Part of a small language model's weights.
Size: 9 layers, MLP 256 GELU.
Training: a variant of SOAP for these matrices, 141M tokens.
Each number is 128 + 24 x the weight over its row's rms, rounded and kept within 0 to 255. Layers, rows and columns count from 0. Numbers have three digits each. The size before them is the row's rms in percent of the matrix's.

# layer 4 MLP up, 256x64, rms 0.236, rows 155-255, columns 0-63
083:135113154117100175087125094121136149096148154159134134123163132159138107091119109100108137183102152124105141164127086096140142141110141129099151096128143146102149149139110106136166111146077112
113:092145135165117130117188110127164161183121106101116152151134132100095132126135104167118086114123095121153083149115135106124078107139087108122161176150135135117130122140142108119121121143105132
087:145121146073100090075157161125145107141140133155157122152101097122156166113087154156107129107139154115121125135126108145150113134165121102120102106080183151142143155138132136151135107144128113
100:138170125161143105171074132162137137143122129126115104108128099116174125110088128164090125124099143153073135084129148125126104132145151120123132122106057126120138147148116124083114144135135132
103:155117112096133151085137114111166126151125153153141117127174129124115081187107171145129083080146106112115099157123097155136139114142136123118129154126079120137145173127153122115150112132157123
098:134083075136150137121116132164102133157125150126117160102082162148156110157146139175139088123134174148150132094149114096143125118130109159111175160123098142131156138126095130125096108118132142
098:099072106155154130098124079061163165106143088153151132136120123125128119088135136164094110157106095137100165156154108128147147151129123119109129113122133149102123124119148126106126139103149152
102:122140120111134074132153131130146140129166154090159143104153131165165132107137137132126109083122102124134140152117126087132099102159097083111076088154113096131136121105106181122132120100142139
092:133157152104109103107139114099135138111158117102104107090117185171166139136121127100149123138116124119165153183149127145108131143130128094131146158129120133151117101126130144182134066130122171
103:155145171123108094093144101095108074133125128082143141128171138077168130115118149122109088133104126151118122151117147071094138121127120143146122135118126158106167126147119117097121151126095153
120:103089146131111103109142130138106158124081149161150113062133115193132154102131115151096160110170092154136117125131131135138144117149136133109141157101163100135150145082122116119143126129156149
095:124139157139179115118121096134145137143058131118156091140159107131127108159112134104108137110112082145148148162122128123088148104100147154113073147117183121110116133094144146133134114100150129
109:145149133123175149117124122079098109111159140109156131103161116118182111125120128118149156119119147091146103136135128144080114104178166143136115136147172100100140115074139116143105102147115147
075:144114136138093173138127107142164131131153124078115104144129100141096139139130156088151078151121090126138131157108076140172069129131111151144128103104173120130147132088129126111128125137098129
111:129129117123113142116140098117125109127138194121191122135144130117095154129088119092093107133147155137124164117182122134106133113140153094143153104103085125168138146138112148079130101117154144
104:131139126126162141074163121118106195109092165153127120103126145161120122113130087121100138124150096112141090135155120133126137111141157125124149151130073146165144104140124079150162128109150138
111:143116116140129138118130119119160139117135128117158134142082106137120129168110099073130102095101135107173107120145131139113127124149098143149121116130145175169137148132058092132081105095166140
101:134127138121145119125122111123091165124114129156129145191127107142151140100126096110097124129136074100107121144083134129111180155124141101157127136120133081127134121104110190105153167156121153
065:136170123150152124152157117109178173097103069118123142104145117112150114099136098135137131107077124107128156135119136125130119134127104152117071186145129133131158139128103174114140105103131109
115:087150098103140159121142084134132148131151120120157136107123091151123092126113137117128118119086108135094104161145109119172107141123144143130133136167124103087136136134120076125153137114046107
128:111103092137106090122102145132121137138116149116115160117122111114178152139095132117170169085119128113157190154146170151079121135150115158149099140101117083113141140128122149137140103147126145
099:105117148108172157164129095122155131084097126146159137141143079153143123147115142094100134119141121155128120173129143083113132116113153138115077142149168108139073150115122128089158133129121107
113:138151153168114085133118101118156090107133116068120128127124061134147113116102124154118159070144110137115143143095127126118091140152096154150138114136136120124115155180136128122148137100096107
095:086137108121111103097143085146146132172155158100127138131143095121131131142080137175178052149157119115122141111124124144124129137119115134151147135128139127112120095156095143167092140134137153
094:139067113103153124100122090126127070110110140128104156160126086154128157117133101119073104102145119130175123151121140143071125123122137155139127129160107097116115140116127160146164138104126125
095:151083093156133104150130131087140134139146135115121166118106144138158125128124149155149116074146110101131129152150135087048185135126127114134138112110150128083137155118112121109141090128130121
086:135117125128097127093141137091114150105123156145120150134147108131144098098119133125115120110085109133159196169136101143106139160149161133104126144090131157162078117134146134140146098189143113
078:173136153114100149124128113091109107117139140101119099160114150121103135097134131085144116173109125104118126136073123143146138124137187119111129159111142094163149098097155135158081168114130140
091:160108159153146120138096141182164095147108159161135124126163100139114144095128141160137086166115118110136136130085137116159099101134133123154110140123109132111095122120150152193091130124125153
102:138146132124136088152094126131147176167097094127148102115120156125128149101088086151125133155119176118150119139129149117104148134185121140155136082133141105114121097119097087112095104126146153
094:166081098120139159097104129097150131102145125116100166137112114108123085096144107180109132127113155112165169161119125134120147164118092095124097157150113144103137165146125143160131139138104109
109:079153133125114165125135094134145119141100146118128134165131124088184153124118144119124146104132110165102177123109134118087170141125152121135154136132138092112067146139078138095145139121102124
080:130155119146114129154104147137130167158147138102108098121122131113113117159055117156176059140098114144146138115148126141147109132162145121142130158127140149137130120084086105110093113160111142
115:115146128140119101145146110129138140084166083116076146106121106147148178153111129122164132139109153155121097128145122145147126136147142143103193160132115177151110103117165090132102141138110112
085:099171119116171100157100141149096115088149164127152085100129142164153122130100153128119132133092169120138151130115118108160148113196148118124153123134110096125126140110107139159132153125119169
101:111152123114118061111117127127145146100116131150133152119079135126135127128122106121107173152114141125105191173134128089125131146125116163133099134118117165119116133182130131126154122150067093
123:125156124122139078106099145110097148154148146125168121123082131119200168117128105119134138116076143132085168136157110149140157117133146136108136130089132124099095123148131124095104128127117092
086:102187130150114184129106141123114127130155154120126123182119086100163107140130132134129102155109120103140115146144113123086100118147149114117089095123107141122186147129146104175103117142142108
082:129120122087150144122101141128132121093106159113151114096108149164122110144111139140120138161117090133123181122108161130130121083168117171113101145103143098162108119112113132133111172177139181
096:124176125112145137120163151096115133128128082104156128093127136153158125160146130174164112101139123144109105104140132062129121070133115105158128138123119090152101138093163112116122165143131125
095:096139084125177112133149125106138137122128128158151157117102109116140135132136115167146107137121099160140111161128081126168090131096118184083090135153144139138093141108133179114102128140128104
108:140093127078101146125126127129118117158120111134126150147091130098146138088171119175126098104157135125111173154135114096102154137117119133120082146123133129135134139149146166098092099131115195
111:175139097139078119134123113108107097110119120134097154127089137098154101087135134149147152144111124127155138114108173122116105088178091143154092159158104120144142182121115141149134116110131125
105:121133125135152136122134121105092146180098122135144150118127172135124120117122110144157036167099096158143132117161158116162154097141136094156132132112101120148168140128108145147114123122112100
093:121082115136108164125078115177128119190146167142095160138115093133136146105129126074112159148112117133154170146120137134124116123128143155121112125082164145094134129140131148139120144155113158
093:118142107120140121123099150152122137151115136119111141118064117152178124128122125134129145116166162098119143137137105106095171131151089140144129120128071182106137149181102094126160118117130157
087:121101112160124144119117109148151157123144150114136113098118129155130126117103124103127133115116156139164192147162112140125102159111125124146197089081127157108138107180122118185119118142136146
087:131116143140122155137135113098131142127109121104132114096139105114169159136118097124087134125167148168091147137106149156118186092120179152141087092152131137160105128175101133141120115118101161
115:148113143174093109106138124065171099148145141089149086133121120125145136127111103167128132131155146084107121124122140137144137146140131116133172095106143132149154089126141144116101115150192113
096:114145143141106129096130119154195150120118094140162096125116149140151102133119114060118089162166126136156136149096115113162119149100113124139144100165125150095144107155110117113136151101147105
106:154089107139183125119111149125087152170118137113126119126101111148163122155140129110124122141134181135117138110140081150107119099137128133112156167092101147151181113112112159093142115116170152
099:137151126171135162164105095085134126144168136071140162099109104143114142138125112126156106129107146106167135135153120119111152132125124083141122094133120107074150156123134100145118137100075143
059:169155118088154075149133169104130141100117133140118143181094151096152116143141103137097124149090140165142166151124132116142133136124114133095146145161140097123147128124125155118086074144143134
114:157101108111119145160142137135103137098139161148151121171104142114131135112117117146104137133149096107139142185098140089135143086141152136134104152151124113117055102105159121161154099156108151
092:175127134132112126137128105115165197155162128123091134137107107107119107126153079167157126105106087094140114169087114141127137112141140102132099153150119112137105141149145112159166152130135104
108:133115123180127137127133115101130119132133120089129121152129124146120142160098145138141064207107158142107088128095087123114159117128091143090134113144074130145119138141117128154101156138123140
116:105118083125085082130138125120109116151112136085119159118073161143143142110095140146152098132120090126104157148145117115132104152147125170134119145087133148139155190118112144115157138124088133
115:119158168072129093139145124101153131101128125114159166077150134139143100059139107126122109111141139132143168136140114096111117140155187093139116097115165117134092134124126141131142145133123119
091:141109148127142109122123092107125123166149165163104120131085080123094157093114150106078098089103112153129159097125100152115135113109144134136166133116100132153143177117104149130139110160154119
076:123155124123079150097143137106150138098136131119156076090124160111108131104135109108163147160090069103102116148134139096133117101121137101144110082121125126134117166117121105175104118090128122
084:158130153080156122140128100129130083130159140086127139105133149141144120103134139112129116166130145087101125150114130111137083045133107145132136137103131107150154150130154164101104147098131165
131:141123087124112166152105088080129142140131144093150162114125139139108121129116169100133136101167110124117146132130147132103196126149090102149137137134087101106084108109116159103109110110131159
113:147135095132118134106133110096127127128142081094160172069114132084133146117088155153127152130149112138161145138147150131107074116156101125142159131134120144099169148108149170117134100156114112
076:152135135123167170105116126161139129116148134122128125098124110177133125120129150188119121171135114130103121166136128150115116117147131097135113156109108151081114129150162110172098179124120068
091:135148187126124108101128129136190139140104055094153117132131103131167117135116132135129148094121106102094123173099118114111132102149140130152096132164119097113109154097126126115165127116138101
106:154145130135114121133138120112088138127106126091165131132102127109100154107095156121143121113126143095169088194147123143073174090150089067140103125120127120116148110114136127139111129122140112
099:115144159105192112160101148099113127117139141102141119156162087148154126100114109129108073117095169157140126147137147112114108125142136145150137104127153156120120125073135123084139142087130098
080:159117155134111147097166076131189120096138123130074114160125134135107100124110100110129095133143140102171096154095115173130111144091113120131138108152133158153137114153126157098111128136128145
091:132148148117120154175087097113140114139106114116138076161132081137117140131111122142140097103123123134128198119121153102093131125114122093160151100156165138138103166121103115102098161124142148
116:124100063144115122102123135138177102127138135121131192135126141105160109153113083132118147103168124103100160139109154115105129136165103128143154135096135112135156148139069133113123138089116140
115:093179122087146111137132145108131087123170157102097137127099125156178152088111150113116116101108117137124128173130129098107103126178175128108142115134115122094107090127097125123127136133150151
084:143094110092091138121145121118114144119128126156109122157085127123163092133166151101158124106111129120111117129108103123116122116147108175124168122148187121114167131170129182115109086138095145
100:106149158148173114146089120115146094087105113158139091104201131138155118127131143114122114121117134176117117114111089128169117138130174147130162134137156136133124144114152118132150124163142081
086:120138159095133161139094089094149081110142140130109102151111172074131152100133164133109141128152121117104147129107132118106143129127144095131203154144107111079120133112123133162128139109117140
091:138142128126144115126059153127097102165060144117140093128118108146120090129106096126145158133132154096116153144101139122126155122148170150132116124098130102136146116115103121143100125084168167
105:135164080131124056133100148100122125150116129105131144114158134134121136096145106149145104127099162129160107162115124135113121122084099179112125130088137144123141112135139102164135129147190107
107:091132125150168139142135102137171121136143118098157129100134077117147127126083111159123157114146135191133124082154094134119090098154117129160136102132128161137168147126083130114142145108143115
071:089135104139153157121148140115170121109134164147147125091123141139126139131162107086160155107150099127101149125112124146136100120101075123078110162123121098119151171124125126112108190157148123
107:143130061070123111100142111119108115093133156134126130144122122138135145112095173187108115117130139111118102141110138149100155108110112103143143164114126083163155133129115129149161150122163090
091:139130092122099132130142135129152154155108119112113094094122163100117152116134149088125148102121152095156130129150119152130074128151121150163130160155107115065092148169132090139130088154132149
074:111144116170172125120132160120121148112157195147127124142105107105136119120136093095176106095110130123140158100104117124144134108110108137121173183103111113133105105089141102110140096104127153
086:143161085145122153118131142160119140149110093088127161133171168105157130117121129152120149128146217111118094139096114114174125134130103116115137101151128157144113132141146144117140172128121144
121:120187100131104135115116126140106135184140143156143155107116144136154120093113125119102132079153100161116104059120162137115147124135154109124168159101107092141148144103143130104129131153152136
099:128143090118101105154137160118144107158134117154154153148105116116142108107124108070162120146179148122120119132121099133130116126144111154127120115058139131125117141151143155070101103098165095
111:106091121133086138080117129118132118098184141098125103154131125116145145105138111145161137083127161126122153129135119108167097127138114136176157151122131138129133146107138101151154124180176081
105:109076118116149148121123099150138166085133117094132134103113127141136123151119178161142115084150111165140094152181150147124123112151163159164162158151106134121157148149122105122149108129124102
123:148136129143137120104128113136194157143116114123108148145146121139129154160131091128163111146149155103141112121152137105147104110133114145089170118173131175114110104138092080113078159150105149
106:150150120163124111121129105147134088102088115117186095162137114118115123121146201114101119118121154180150141139107109119113113156151134122087100119144150137155093135094150123130125121169138145
095:099124154170134108091103091112148115153140127150130102116174147132107169149118119127143112151135103146108060118115109100126106139141139110122161108147139143097169079124108118130077161139116138
094:117105102117097093130108167112131066111151126143139103133130098095126170100098143140165142144157142191146147146106117092132087143106123150133140067114149124135126121140143159138143124142147126
105:118181149146110099131105108114104144132128106097150105131125135106153132142110128152053105103144089151146142137082171135136112117114150112171087169141135114120140130158131134111141166161147125
090:095143124098154125145104090105133112111149152116166089139112141129124103121131170108106149113152099154143109105152153127102136119124127085117131161145098139084093077093161116091091142146126102
093:167145094081131106131085118137119140090055116128129104167149104127143136119113140116122172113165106134123125142153107102109140158134127170142145132139162149188107102123096148126120133114122139
104:121132102093117137107159112147112147129135113136096136126190116125105158108157084144149110153130129155077112131142147112173098103119153162138175143098145081109127108155144106147093139135107145
096:108165143125190131131075138099162143148109102120114147117106129125133150125118124153103137140107136128153132135144169099092151128114128111152107146146073122138070133094164128160152128115152170
097:129089135126113130118138103107167117126161088150143128133080113150124091077119109154099122131122134147146092098121114139146109118152113110125150121162111129110195137090177157116169149138150114
096:094177108117190125176125114093156139131101076108128163123146130090135135121103074141149094098135102144096080140121134127141144166106145160113124141119106141114148118121132123128114114114114123
112:154138106155088123154126151098153125155097116110091118149144105122137113111124127193136127145158118075165132144124124140101196102134109113176141120108119093112112122140124113143124096116161150
096:157116130108107117092130116102133101148103140113082146146132099154153146127167112156170129113164110120173153130156116126131159106122137120137116186147097106068095103152114117151162137131112143
089:132139111146163148110161107117122151155130153101133128157134103107129113127123151115129183116161103170126092154139114102136113186171124121104144119088076141128174116150153121105144140135120083
111:107170141123114086116137139181109145151104098139151108107145105164110159097113128174137134135089128160116094140067149143159098137140136140118120158134144127125128098126192138122106132152118129
# layer 4 MLP down (transposed), 256x64, rms 0.229, rows 155-255, columns 0-63
083:111149115093124127121131114115110103168159114121152102136099153119137159140087139183119149119149122096121132126112134103122143111147096099071097136120110104151086131073118136090140124073117146
125:117151077159124142138105071100160087144154107120128119090118082119159131112116136144164094127152129123114137168148129147125096158176121107131132159155159137157114123123151125151124165112130162
075:129137149149149117132123126182079131116107119133132110123166125164085105137146096138134087152126116128155142124113112063145151161104117153091116091123068123106158128127121145096144134099143112
097:119078131118135100081178147099086126120177098125189135130131109096142134102143142131131160127101134093144136140133128131161173116115109127131119127119150132119113129097144170160146119160152090
103:118082145116127089110109114119094110145108115126134113095155101149112063145175138155123127128085163153125130147140152164123130130120177124163105121136122147135145131164131147150122080131175108
088:128139197132143110124105138124148113139068083138140144092149183114153130088132119090136164107109088125124126119128169137132125150132122106142064104116156114123134137119130124150158129152125113
088:158142153128128085120116104105092089122151124132099127131154098136127177108118154142160129113201095117152107103107123143142102096132106154096149150132123131171119166103126097123132157148107149
115:108166120103156115128097159096114094136114127137146115145092106090080146136131143132076072129138096099111135150110126170128120151139101099115147149119110161107097121109113095159111132092132152
092:105102140119122104148157154174131117127090171166144115150133131107074103135119111107147097133157139120121162093106148130140126118156127135111119131181098112106130158143091138157147190124106109
098:163152112125145157119089105094116094105182132125096108132103142096156135101131136133112163158138168120150090104140106148121109135116148104105118132118165106103065153129148126105116103142103096
117:113107089122135136097141129133154200125142165174147120097138131110117122074138118150120147134150152165158148114123132178148118152143098132140119108146145140137152064172145138134110130117119117
083:118122073142104147121099148132119164139157135115107126153111152132137157123119136135127078161119124181096114118130075152174145155158081152141159099158086122120145135153134157135122109137112135
098:096140126095126142098156137116146130133116150141111121104159120135117085093123113111104131172100147133132124159087090147098085115142145193145136097127163126136166098142131131162132102140168160
084:102127105132157137093123155135161147121137115166162125124121151129140115091130168142119102086120133097120092064138158116112144129083146086144149099101122141176108132176115147113118135148102128
127:149078135145152148198103102079126111126122141093121108127116121129143105148144127113106134118112123153101159158109122114134097079116080134096137133137107143146136127167132114187143133151104107
084:111123201100135126104114091146165178118107129150137093098117139125126088110113130126132111145129103132171130145135127135131160165079135073102148143112134139113116102165132144137137107121164155
098:148133113176118095120110113110133097092115119134151158090150129092103141145172140131122134096143127125133122146135104153130168189103119106125090104127147127122133107145164112084128108182131083
096:133140151164180150129125147145121136106128174130131143124118160118084118116128107118079124114134141156082130145157135128134176161147166118108167106131146058127119134131109137127174113139109103
069:142129157130129121123158121167098089156086140096165175115130106109111125145086136160106128095131145112099153118126130158122119155150080083128117148158136136145133139175169100151140115109160124
094:126132149121104108121098167090170079098139144140082097115115137109134131114140154131126155096148148131164149133096128117147152132122088120123142159161104095147129145156112119130128106170198142
120:115134107116105117150144125115110098128118146153144160117110090125104123151108097095106137144109148177184106148114152146084136161085151135138131131151083150107178133167137137139120152114091099
101:144130116162151106095152143111090135144108140128141148159126128082111107062181128139132128146135127104120117142153138199157122100128116188154138105106131116125143103130128130095130117092113131
110:121169118108117116083119165105132101123127123135109130129137159114139156099118133103127133180145108144121122119134150140103132157120127155114089095078106110138131134131097076057120160134153172
091:118137159130141128124143156145075121155108137144089125149149123088127124095152117097155108131096113108175119104115152140165120134133104095142073106088118136159133129156117116111169108079164125
090:125163142115092159190136122113114146143146167107162113094118133126133149128139147088166122147077122090113136123132122113136090109111074111131122125083179147150158156114122140104133122134136147
088:136117136125122132156159124183103158118144150127126121119140133154067126155105117140115117098165168100162137116145099088142154174126134087189121099137113129138168132159123129141153148105122113
092:109144129114184141134126122132069147131101098140138136111135121103100119147107119130104135095133117066101103086124152110150114137146137120151117124127127064138111101114132133105116110069135178
081:083139121173178103114136125135108149108087138165156102115147119133130140136192091143138134095131085119095122121162144118113151130103119128135112087139135147117139141114107178106173147106131127
090:113150109085144091139137129121100102117143122125174133219131129145114126147123147151128111106099117151077126153150141154106126109120160130102131103086110165130109125115120150119143130113180121
102:126150141116108135083090143092128109078135192132103122112082067137154135133148107118160139130116134097145143120138121102134119092091156115117140151132114145097129130175141160154119122150103127
081:084133095134147132088127135151113108123146111150135144090145130159115114153140127148159136128088133145100129070128133126165156114152115119105107085144128152157081123101098087087139162129103096
109:089124122140106135126146147088126119143099125153114128117163109113126108129128128172146085163137115171100099105085114165159115106176145162142131128133093117144160130148106121092142150077160148
078:085099177104144172094112145179115077111139110162127102151128142129097112110126112133127154104147126120140116104128163117132119111109094146114114124082140126140106135130108144070149179138143124
101:145150127125119088138137120098122163132126074152128147149110172101139149155137159106131095124148142146133072100110101118136068146137155095112087143093171153149105129113118124120151119138157117
086:139151175129154158158162130136098115127207118167121126116150121172113119155158136148145151135153108101137124113146162097144114129140149178108123146130128144133132104147088142140183128138149124
099:142128110115162090139157142126129128126108140112119163146152143124108161155117154142078156110113136135142129104116175136133098116125124102148108105067166106129104098106105188134141141082144164
138:141147123124164141156121126167181105127111117144118124138159102109084145134147198155136115096141155149134150115129096108114128156111113070155100123095153130145112114084113100159113137142131130
083:109123154120152125106144099161091107141103130129126147102170146147114155120134109151148113117120155123128139109089177141133120151078110164154142124100150128166104137180104152081159097130155153
066:092108153150149142131176136149126095115146099133112174145183141120103106123137143141161150091125157136120105106157131154189172152110102103105109110104111147136112151125127090112154127109133111
094:110117122134150130140106138173088098115154143110108095152109115103109189125110104103130186145093149127138145138135138107117109147127121125111122147149116113080119104137109133065117153073126146
104:119129173120141136122126142119119094136133068122167145136152151137146152147170130138153114133138093119092121139092141128168089130132104178134108157108131109182105125095122137163147133107169164
096:142110097155136124104181115133168134109072131135096141093109132122098123126152123114106101130159142121130124102120097097117157115144108169187131070157102107089139132131095131112135144145119146
092:086144123137120172114127121125165117141097138143134147127153110138071125179140105134113113100098150167140099142133089133112121087109147137136143105141127105128101074122104184118157130141126169
098:131145128118127168127143140114133133153124174131140139133141128092183178141164148140128160147114132141138160120126149157134115135111109184127154183130151105128109128128145110087090159088129077
091:151175170115180129144146174091091113077138112135176149129131117154157116127158099145153137138157115119130105092115153129128138137151151114138153156181127152151141142140143132110123149102102135
091:109126140153156152123159146110154114142112098113137084178144161129098107103116140124126137122100141142135108143125112101158062108141158081189122155109142105146128130085175135125134140122135124
085:160138103103158140107162165100117093096144113132133131155129131116135134137116173142148136099132150088154157160106100106075102117184151114127141158162124097137143124104166134155091140126114140
103:135098141120113147159153162183128118113137070132147105142116147119091114118153135159139079132141131115105118101147106128122173150110151107117136093166113124119104180130118099159141139095157159
101:118134155125138123146096131164105124164118145148098137161135168154140184135119145106132101128104075177113117127079125140174110139130120158110081117162116122144117157126079131119127149148118151
094:143137126086159140148147125134074125132161094115168102149138132130138089148132073131123178141142154136099113125123083126137099121135132168128112111161143174131156144164157119151111123159144098
094:130147142080141124147110122157169102144097077106140146150101096152109105118139133134148141128134108130140155124122127153189119131138168100182124129168147095172094156110119114144137096122139143
104:138122153119122114117126111187128121078131161139166128172114132127115086111145141132094150147139140115167122179151161107161141130103147093108132150140110123132088104152140134145130103150178089
082:108109161133128108155174101140072095137119100144096128109141136124070126125130129129130158101132108093104146075139144136131125135136107154098111111132136127128144084166084103134160100128164099
094:147147129065135068128141076133166092162134141119122116111098098157144124134145122118158144122153151099179136104135136151125125130169135084129141097106113132163130156125151123109160156122117128
102:147143106140129148128093156168138110123105071104132113141172185172128143138131149114148149132079122091121141140135152130100105126174121129111102084126125132106157137128170086121131133100114113
116:177090106102095105143159127136133134126145121121108151112184138137157109173091128150153110138139129102146129133100096152130110112130152098118133111074140167126154149085123135126175142091113147
121:100138174126137100144148151089131116112076149127137135117066120130142127131124099134150162133119143109119119111097101080130137173141112145105131141115099128123170103157100145174126145179101133
102:103130131118158123139169126134147158120094149152093129061098119097107099101145161124096107099143157134068106116112141111118115086148133124134147124125168124151122126152083167109149119123130114
088:136122104147141141134157120131150130128136148130150138111157127128068139108132118132118144174128149085104116131111148177154111161065145113172143077152101095119122134105084150142118106109128159
079:136115106142114131142136138117146175141108124161174152112169123090125158111127127119130104116164071141159122136165162073130140138103144150141144122126168146146109150195122129130110118097116107
089:071108108142129129118141166108100126148089079183130120148154109135088147153082133123112098073114140127146118125127114138107117146135136141125121095166102112095116081125105098155136111118123116
117:125140124125106118116129122157142188129138167120131153140108101136105097100147079149124155136170158131171121134143136103088095111108152075105159141094152139157143092134140164149144138120139101
120:149129107109127144135145095123112103094124080120160122146128099103146188091101098136137120137152089145129150110139131125161104124145107072167168143133106123127110150131088152084124141089127121
084:131134153155109120109161112169081104157110059136124142104162157112107107139144124118091113120161160090124103098130141105118132113073108162124122092115129138123120114164102152110114121098128140
096:055136088129147164137119140115112154134111130120145116124133155155086115141167127116143121166125102117105187083144107126128128130179128163119114137117119133093142123127071102104131159134136118
117:091139176102102139148129113135128136058132129126156132149152156107146105167082100130104122122123130141139116140164155109149159169093138154152096133106141122098126158101130095164121126122166126
094:106145092139115197096130120135127102137123111126138141114133150152158177149121180130146143134121110102129122124097119165155138078140106155094141158147122130129129093172093122170126152132139162
083:078179131152179118114108118120147144137171190141141114143120141133147133113155144133124125132084152126143143137098123129120120116174181114160128114144151154118128101085137169128126120084118129
079:136114120128092125111164143126131107152130179107152175120120125115152147131105106096104125178087100138083090118117063143105139148144155134118129176126099105096127084131137126126124112116121143
122:116108094143127115150145105124104117124114106138112134114165086161150150120140161127107168117102107131129140154117157141119074087124153085172111164096142145124183111119150144163122134114107166
138:135144108077114096097101129109121132117207125107122126105111107153149131123107136119092080153094136102153098106124110132110098088162074105119115143138103138127129115109108121132139152091118130
083:099177116141136126055124159160155135149153071150124105183129150137113120119104130155099131130158105125139113113148166103142155116131120113114147119104175122137104119136105113118118159120166110
104:154138067080116109145142105110136107128129155116139165153110116134154098128100141119126138126075109095128152140153169095112105114126119063153121169096141137086133120106098133124127113101121132
092:091146118158154064120144127141143154158186123120164143103151113157121108156125169137123114110107105142141096105166133126133113129117094112151079100079140141132125091129134143099138107129157139
093:142108139160112151157129124164129126110188113117134117141139140131107153125125143130114081125137115188137144138161135143122110143108072064169129134142083141133150147121102149098163142141114096
087:136121152120159159105136119139159115129150100082140156175128144122135111123095157129124148066160126140123158124157166128125109108134068134154131142110149123110111158071143121122126125119174163
113:144085087093120125155135150101117116091132084114114137134161127156138131171149127114148134117124098116141134176096136162175102130155086130114131136117140113120150154084160157184124115118125148
075:101138129121151156143182131128111093105145126171127103135154177139105152146150155156146103130136171096132089087122145109109110107100100133104114118098101115135091144155104157099171132147117128
102:125137138124173167100060173110137122139137125105109108135116116083115126112082103058133111141129101120128143091124145145125106103137131119129153105147122152118130148086166110116119136121123175
088:139112184130158120167147127125103151150105173120126130137122180119117108103137191110146136106110069091111148079134156133152127143113126107126094130123117144114087116174119145128135130121121138
084:151163146114137117126167134154065101125141105152134144139128145112155163111164172105091135122165089116107110092141190122123152122099099125114128118123137161149088120162127119107141131131101124
073:172096151117117175147114124116114161133137144161141142107158150111156101123133153147098169161138096154094152127141171155132116164117103100125101108148146154097154117136145113138111115184157122
108:148141109110099141145153094138108150121157134132146129096127161155163082117122075118175141161137140078128127086092146110102094170110140105138153135098112105117110137123130124130124165104129167
109:098090132123129130193123194111144123112127143160111099120127172118101107144115120111145114138103140111101148135134102149132135210111109114126155147107108116119142145142085165113133149133131117
112:138125141124083116142128123095105166110144160147115116104092101110141136129139089104127127116123149139131103117115125126132137154131174142115151136214111157138141114190165112140121111144078116
105:146145138104152125091082128128140112117138149118146132166128153168110115109133127163156122136169104101123077081105154113113150125122138154115133111126154089108109194118156086128154123107103147
120:108138079125119114129161130139190087159113146169102142131124106090120133130086117164143118118187122138106124104098117116115144152094154150127127119156116122159164137162093120158149127125107152
103:093123178137167106154098103161182157156113106164107155095136133168116097129124161130095103113160115101156136135151141096133133126117162087145119130119161144129113157149104131135155138130157129
106:119125138073176143120142143138167142142143156098125137130167118141132165118155108126139170129115142153115117119109108163107126109107076141085157143127160088136146151080134153150133123119154175
083:189139149107166169181161102136175114142125120143120143130125125110087114167129152152118080134148175141093109121123111103139121133093125115131124067154132131140133114111136117134122106096127135
105:172097089154115135093171132110169085158157133160125134138127127103113124129142150139139105129084126167111120110110083096123169122104156138157164099101141127150141121119149088131135109165127132
089:094147145168104128127165139167083099128087115157131143107157170122099157132125088118157126186110151088121152132126161127158143138110135131144150110122105087108136133157098136129107139108119155
113:101164110140131126130137105100134168132134186153161115123134156148118114142136167148135131129164139077086112146158095139077096154123105088107097149149121165114125134115105157122088126141141137
088:161157172125089148130118128116107159097113134111145128127106133133159138154135116083135114147146132124124177178186081166139109152139135167112100131173113163119145144135135110151133112145101138
095:115110129158110138103168135155068133138120165131147087122141108129150135142108124105141128140162121113136127105106148131134106134143136191122169102102173153152195150136117114094111101143126105
097:109130113146119089100144163149109104132099143112116146149122129118105139138087128119127115069111095140133150097092130105126141080139146103083086137096088134131065114128133148158115108099146113
092:134117147152108162125122181103135134110143187121117103120132100139148157137130133150124126152122109154101136089126159115069138121153101139122132156162127132131091163137122154121119141083058113
108:173131136144114145094085126101094169185104119128103124132114115134119143106154125135133107137091118118145126134126124106144180145123128091101124065098111097134147127140131108180154143157130094
083:094121147119118160103124145094111118093087140129159127130133141138134142108110084121111165140046159164096117150141124163120105092111117137119152134131142168156140129087101151131134157141126097
088:155090137093135140187142125138116120159105118150126149184179131099097106147156148154108106118162135149126091130106135119131087128166110097104147117127129120152124114168110161162120140140156109
087:147094120105152128147134149129165172130126082092111154143109139126148137135109099116104123094155124145145158145104152152099127136082146125177164094115119145117119098129180148163106080129125133